Weights of a small transformer language model: RMSNorm before each block, rotary positions.
Each number is 128 + 24 x the weight over its row's rms, rounded and kept within 0 to 255. Layers, rows and columns count from 0. Numbers have three digits each. The size before them is the row's rms in percent of the matrix's.

# layer 3 MLP gate, 192x64, rms 0.232, rows 74-107, columns 0-63
094:115193145162149117139084152111071114106145148120128112116095157113101142144123128108110106100115141101112126122124115136158103122140136160132118100122117128064123172110106145157143166129154090
095:116123108126098124106157106074147129114088145117136134123190142149148143084141136122149124189130124118109145140152168158160067154120126140140129105114112112108136105107087164112115128128123105
091:131093129112105109132168089151148153139164116149142130124178152098171118139169150146133145159118174139113135185132113131112096088101162116169103105087117136111149144120148129132123121137109117
095:131144126078134151142133076128137119146114153137137148126090150151076100104084127141123094130117135127097118121063116147135118121140118113103123153181128150142109119130096119127093086165141165
099:122170128117104099187116120134082195145143092132104132147100147129131111140137135133122166089152129152150062148107143124149147153127155120110150152136144122112113091110137105098103139134130147
092:087147173128140130106126105129125115106088141145122139167128151142097110145151129076148168157078121170107134115111139142112137119129132080125126140159106149135154135086114130114101186141114098
102:154152140156077148109145142120112091143159153090142110139130090160112146077162149118099109136135161116140125155126146157098104126133113125131140137135124150131084152100114158111059110117145103
097:145129138094144146139107125153119085104115127141152114142093123155099142097101108154092130116142155086096072135184144172149132106080111118127141146113159151133128104148141105138130166113115156
103:137125094135123169140110096197156174118109143109138164112184129131137091153147110120145158123132103165142142120128136094156100128093130124107115110097110158122182127121111115129128120111106099
129:117183125105120166167119080098088138120141081087135092126156079138170153114121106136119154114136157114144086104112107125139123136150126110140162124149153137101133100107133147103126123125133165
110:091135131145172110171133103108134104121136110112170096117152141116151121164100106139143128126134117124116145175122159165128113159145152106110123146094132125117120123112118122173181114205143133
101:139221156143140140149110132109121116122107118116121121136120136159128108130115118173164127119099132109148096131092126109189168143132106148146122151118115138126084093138152131142106125103093159
092:144109123157123117136115143160128099153139158095094146111064157133106159135078145126156182122112099164117139124133096128132123135135137142165142079127153103113137158145106155165106100103131113
095:068151106143173117128110135120138148115117116155128067110136129137089125122082126143149138099116182134173103135167115141135124148146160154117142105149132112125144129098158168131141145149155091
096:124116103105115133129100139094132095092112159138168150167158096106157169115147128121141117161128108124137186168061089111116110119108128120153110121108110105104145141130095152091121131121117125
095:099119088123173161146149147096083115088097162084152122135135144130116129159083131122111128123095140106145116118123096106118137118090117159132168123134140113112173164113145091121114088133156121
100:104143157067070105143159142124154135130121122113109142166143116124108095070133119110168164163113116140137132103103121142106144150107104130097147138144102122102162137120129098131099106083135142
109:103151155133144153129112129119091180121081128114119090100141117118137115128140152166119122143136187125148094119143179158131149168108105108138138152139125156127135099098111132091070121097114126
109:134149132127149149145148091078096129088093107088162090127118148138148153121088125113120124072130138100134098137123159132146132128107145157149147125131133094129167127187119104103176116116126126
103:133161147191124136152122128117103151109145151179127127150159108147157173098157117149149118071148117114148115139149110134106140129092101123118135144136154094080127121123129115135099114121104183
116:117119143122114127146144079101152157130158109110134140173129115146141134105087134074149135112129113148134134094109132166143110130070149131138151110149158098123151134138085151104141143131171185
094:116124117124159183094127124146149133108137161165175136095139121151170118116132120184158085079133136179136109157116140104126107120107143127113142134106170123120123077133125151137124114128097131
097:161116115141118129146134114187104106159112098119094140161138118199110084153138117119118099138125164164130138187147116113153114123100093138105121118169128158144129108124124148133111105116134156
104:168119162133102147154104102053086155095136127135119102181131105134129158095145128093113163150120142128113133119139137159136111155102112131159149134135127143096133086098135170126137108117106137
109:131191107140163158107123156104101169115098138093123059111126102160095152122093161130109098128122156114111116150136119103131151144159111138167127121108143142138135108094134147142144122131090120
094:101119174125093165144132139150133169115110111131161152098140128130123083108143131126141127117086103104179139108076121150114109148142104111124133111094139145161152111121104156135140118094185159
114:102117087128111106138165129114130145138095148101144133163123110133122088176151115109137121119145100112149143117114121152134084126080118063113125130096091150131179167127110138128151163156153124
106:072209135133141117129116090093116140121100111107126102125150131166094164126110103131133134161152142168128092164130147118142118158128137157159148109154154124117123115108114164120132156131143095
102:107117155112146115115117112171150123112173135132160118174161097153122142159137138148120169115147147131172145154131141159095092098168137132118155122090146100122176105114137163137121107102120163
098:133134104092140129129151117134127112117144142199172120125126136111134103061120139152188093073120148096099144147130149114137137102098128126114122113121157165118124139116087117110120107128096123
103:132123144155073159117147140119113141127138157157095089137118119121111104095123167089086173145073131111137143110119176147116150096151142118140156127136114151121131131128140105104083145093114099
098:113141116131150168169085118087108142088119148185144126102149128116166170116160127110157110093096124177125087136147128172142146124093116150136126120125131119111115138099110146096133108126110149
094:118126141111104147134140098134096106130190131128160113166143111130136134085133125135093061138128185132142082134142148113127107159130122132137135134132118119113080121121167116125127081170093139
110:128128072136158132190131118148108160120091138147119121116133144109150120103076153137150098084099144132117134118176128103157140116145092079095147138113133095096112110147118111109134153137119148
# layer 3 MLP up, 192x64, rms 0.22, rows 74-106, columns 0-63
099:115115153116112118111134130141098073122113111103110123135132117149169152131144119155151133184191144136145091162134131106148139115106076139162145127166120111137107108120164131142091107168095128
099:119137125173097149129126151132101153123144084103125112136111170124085120105130087128086131086098098153152174122132100120140141136155106103106141116130120136108173176116131103099093132119114165
092:121147150164120119143123106098146166106150105123152100116113149109109180122132212105091126112107126118123116154150138166156133152112142161157110140092172092135106117119094111120137119123119115
098:069129156136132123120141166098136150079075147122147105118123147144100131137135114133149115106149123096107111116106163069169106130108103113142103142124095108146157111115123175111147160126109106
101:156144098105151128150121173117108128120147136124159147138084117140168082123147115128120105113157134132136135161115117106118143098122093165130159132102130116144130072085162140085085134171135156
089:159115141172121135144128137110146133109128125105169094083141129138164138127091128141104112128163182096118078115162160112116112095091146126132093112119168107143119145105097094142137142122171133
096:111134115096160098162130085144100160145155114172151100112126154093147163127138150146127098091123162112118094108135089136116105121095145145110130111083113131104094134157156107146124174149135140
098:138132143144139134135134145168118134134164133189124137130138139155140135128125162126110103109120171130137146114190122127162132112108122151117150117121144129092167120187146122155126121063098180
101:140101137130113144100128135085152129132125131124158111113130136066127142101144125116121126158118071162126155100099183148093129119144098169117128127125118124082106106142099121101130109191107140
115:178111113161128117145130167122150174169153141129108096141157122122151129189102151122123121110175125178101123108146153114092121120143070113129125126107161122113117145146142137153159136130113145
108:104093154139104137093123129112148153137149091131142152092125181130123090116118092105159147114093140151152145085124166124100144134115112143092143122122108137105118131124137136142074115129168065
095:107133102132097102113084113157133153119078125145119100179128114139129138124132173126079117153161137119123108120133119165139077100090080132121137125121103119135092146110137126131115187138148151
103:110133139130111094108138093149130135130168118138150097043136130160115131136150191141107125133137159117169093152128119129147108142146131136086111115128133141131140100120121170167134110174120109
097:127132110095143116114114146088098121121085115126126165129103115150119126122136118129124103091117150089075156091120132143170111160083099101147143137124100138161150131120117083079088143138158115
104:127103111095112155123101121150143096136132154160130168155117041113128133159174127144137127165151135163132149149103118120075120086143143129128116167144119113147135128122155144111123098133099122
087:153142120138110084090122103132155143171147110161136123135109115143126099073147164142123139122109113105093112145168173125169082119119165107140101113140089162137108121139104148120109143165114140
104:106137168095104112153176156161174118162157086082143127167111120116119086098113123106154120149101159149135124076100114108105123159144129112103144137136114112132168138127134099126130112123121110
109:147135124086164135139131139140112114134116150118138122142132081091154106169131104148128178130128088135138087165119135086103096113143120131172152117123138139124075166127084119107159084133126117
109:132111139106125139125146121117133101047149136101146135187106104125160140083136092131149128152120139081103134153126160096156120147103139102134126145122089127114131102129116148160110094168129110
107:096098112108156114110113091119115122128133106115129109104110155094107139179109172161147108158141146119136110139147132114160091136174146143120121108132100169126172141152107129140165154158161083
102:106102124142113129144130178084081140089099106144132110119113131089136146093134125170102086162118140142135082125125162137186148160135116106154111134108126128125133089135144128085133100140110113
104:120172141126132057146128118124112107146121127126138133138138136101068131138087166105103127168110126074155121109179112172133148156116112110116108111128090126118150126144125103132139135123154089
110:119133091128167101154112099136135118143128125194156152186141116133145150152094152092141109125157155151144124138127097087102120130087163107130153139121161130133122122148143150151118117158077133
103:097126115129089139156175131133164110110119121125144153125139090196133107142119077135149112121127135146131110147110110098111127138083119113156095064124102152119140088165107116136127099147130127
099:119109130166149120116101156073136151096144099134134126097121159111110165134114162110154131079132110128132140103181153147153135089101115154127140161174107146109117126161130148139158143164122101
099:129119185130158151137115133141071146108120134149137126141132143094125148051114094109127116124111133101108092110129095162158109152138123163161142128123160149129153111086092135134136112122149157
101:141099116113113107119130179141159112164167137145135135128119162091151096128177118109101128118100110119164119161133106113134131116155153095123115204119124135189114154116140138108130121099120133
113:126148112121174082153122118080139162158119115124113108116150143126112156127114116104113147122101100111073105106133143087130126158102165138129115120099145138195134136108119088148122120144171098
103:136101116143138154129103145122157154145130142135171129104126179109168157120152088107136076108127137118062156142127128109123139163124129143156105170149109137159102142132112118097112153096102097
090:161117105142164145093140114127168136114153160144154117122116123101147123115146159157136078098143148105099147102131153129108113139173125127117123168098128102184093132179096110118158157128134120
100:113145175145147136150094146151111100141142104182133161143134150097114133129130127133138150109149132123146189123130127111079137101157114131134128127108130151106175122190135134165138081099130157
090:127130099093120177137100142075092117090120142183168179124138128125130130134148137140143099097112126135135132172116144180129139127070099132127126136124138086136111116093133132134116088127121138
095:151122112108111162108124139133128119141153158101141138173163106136136107119158122131149104125129149099160146147135149127129171125112123112157108120145148178167104063083151125144148085167093131
# layer 3 MLP down (transposed), 192x64, rms 0.218, rows 74-106, columns 0-63
102:103104145131172171114154081115096100138122124135120198124161104121118127140167118150122116169147164114113099170134148100126135141110133119155111138174144119143129129133153149166141098147126097
101:115145140136158149114146124096162120122095162114131145144121130134133103101125172103145099185116128102151085153076162131164134142117134133137100138140143099102107118134106177159167102101152111
093:131053110122138146144124150145134102138119153139091142145105108145114112149123118105132104135128097136142125130108127132097104113135097091104103135177142145205138130148117144113115099182112090
103:117123139145098161126131117162112133123147107180105119133145134139146120156124147129109170152106102122134114105180155107095117138102173123121201065097137123114114141159165126130107133134112134
101:176122111105149092101083152144143108091155149137134134125136101138116143155125116130134126126128115111170134148087141177102115158097139131135117207121108146137137154151145145109109164108100157
089:124172103121134140113156100136092107165110144137113170163121117132133115122137144106154104101084104129128165139126135091158119187139141130156163100136131106122153125114168124135145097179159098
101:131224172149111145122132146099147107105175138097092143131104110162124112125145110123111145142122148101147117144099127112113120150090158156129148104130126148134125136139065143116130122106133118
098:166089126109141121161136094158130116099149161091109130115090154113150107068136107116162131131141144135127088141156138143132133109101096150129111155074151138112076102131122117133149153126089133
102:130148112101116128142130127101111132147141115130138111106134115156117159136178097141185112085167115095150089090126173134119135111122162094119112110117096099133157174160143129145161132134174130
116:174149105087186165153119131120142180098143132102121094099101097098128151156120140116122149105172130131134076111106115116144109127141106132142133110124156134176132135120090125165114152145119129
111:142210145142141129142114137162137147092135153129093126093143114152146112102106091126160111135106109152158148124128104121130123107142109129087130068150124144174140116124142099165085127133130141
098:093092116131156151128140100172105150107096107150167159111138142125150106139126166110083099093157091139096125127137138107112099159139135120127152094127147126198137093150132126124115138113156109
100:119191156146137127095138116128130100126138086158141117109200101162126140155155132136120130142156144117127108111138132115146162119146133120086119159145103136172146092131150120139154105188118137
101:170074114106061129164180079123081130150120140121107181138147130156133126138132104141139106143159082109135131115118158129103147118103151129135158113115134126115138141163113116120105114136117136
104:107092105136116143126122116136121146175141102114112113097113139150128120129140092110060151090124146123109118083164108122136174115150119116101164150165130121162101113137123078154119131095156150
088:153170131143098092140111138172117162155139081192119126156116140131074127125128132127137113145122109125123105127148145133141098140079151104131136120132135126105125151104117125140173163123074170
099:132070116076114100141133140135189115129143149120134158118122092099151104117169127168155142130154171150133122116121099140137119136123100091093124130102134102154109128107170110141084158128129137
108:113137135125124131127101141132130124118120097090135106095132137158117119102091114120127097122115179139125154094113092155177111128137146100083104157104126095161140102102169166132096176140087129
106:104171148168062124117115154124112123170137147164142157141151127088092145133137162158145124145153147147131122133101129117126110119095162086163107115101139134146122122153110119108133084125167152
106:124089117106162109163131122114142126121114133148152129137143127083093155122128147139120152132132162134108122117129123095112128131115128091129104004111133150094139104129121132115137143135156111
107:139132151130105134102141142098099167094105114155145104174109125123110153137148101155117117133108117122098082109129116137205113120142117144135140162132144115105180081142127095107107108139132161
093:107121102078151158110128129143153132081104141172149116110123099082141122118091121172137104094121165135112134150094112121117107106103131124107117117120151148127145110122140185120068143112098137
107:139117114172151118131122121133152124132123117129078092145145086138092125141163130102058099112120120139126146175138136116132134105108139143136116097169120126101075128092115099142154095084111136
104:117104125122063167133101142069089163084117129107131099130135104117101134128112125135162150149124137143139108132110144160159116128100117095127131135132089126138133092126127176120080084109115147
101:151110153109121128115137102134152090132131131136118172125138106115136128103190117144131159115130143127114133159109089126130140133133129167101162154139147070069117120101108078181147128149134153
096:136115158161103140107127143119173130173127111108126114159116105144142087160129169093098160124113091145121184149110167145112118103132145132104104182116101119164144149119140115141089143120114113
109:151138126152146131105111152151141125124142127138130123085104136106156144075083153169113141128120159147130125157159110138120181133164124169131088137161143121118090088102141110120104079103104109
114:157103115139093130112138139174144134139155119111130154125113136101146083127133142169119123111120115134116109044165137100099162100151155091109154175090107128113090135130134135141148128142110140
098:152074146120086153156127114131113149133127123103127158134129169110135113099143096117146104121132120118101162112147124089155152177099126156137156165170135107078108154152117108140159138159150104
101:116109135139115130102151139107136146143111117075114107158115144117151142146152139125071146148141096146132125105134111153116116136180100112175127094155091098196113122143142128154146123106156167
103:123122112132062163077139123113084136130109111136138108114126099162132113159085124105090150129097128108140103146119134123145122104131122127123133161138107156180142123102128099101128199133103113
093:136119172155109111103097148147176110099146124120114123115129095159122108132171113078105152111105103117156133160170117167130141090166099155138130167092130145154153119153126109150148109111119127
089:124157135122126112117109116121111143141158141092117112179133143101163091164103157100166116100113097138128204120141127083118137131136133160176123127119120141168105137101150149126146169125126140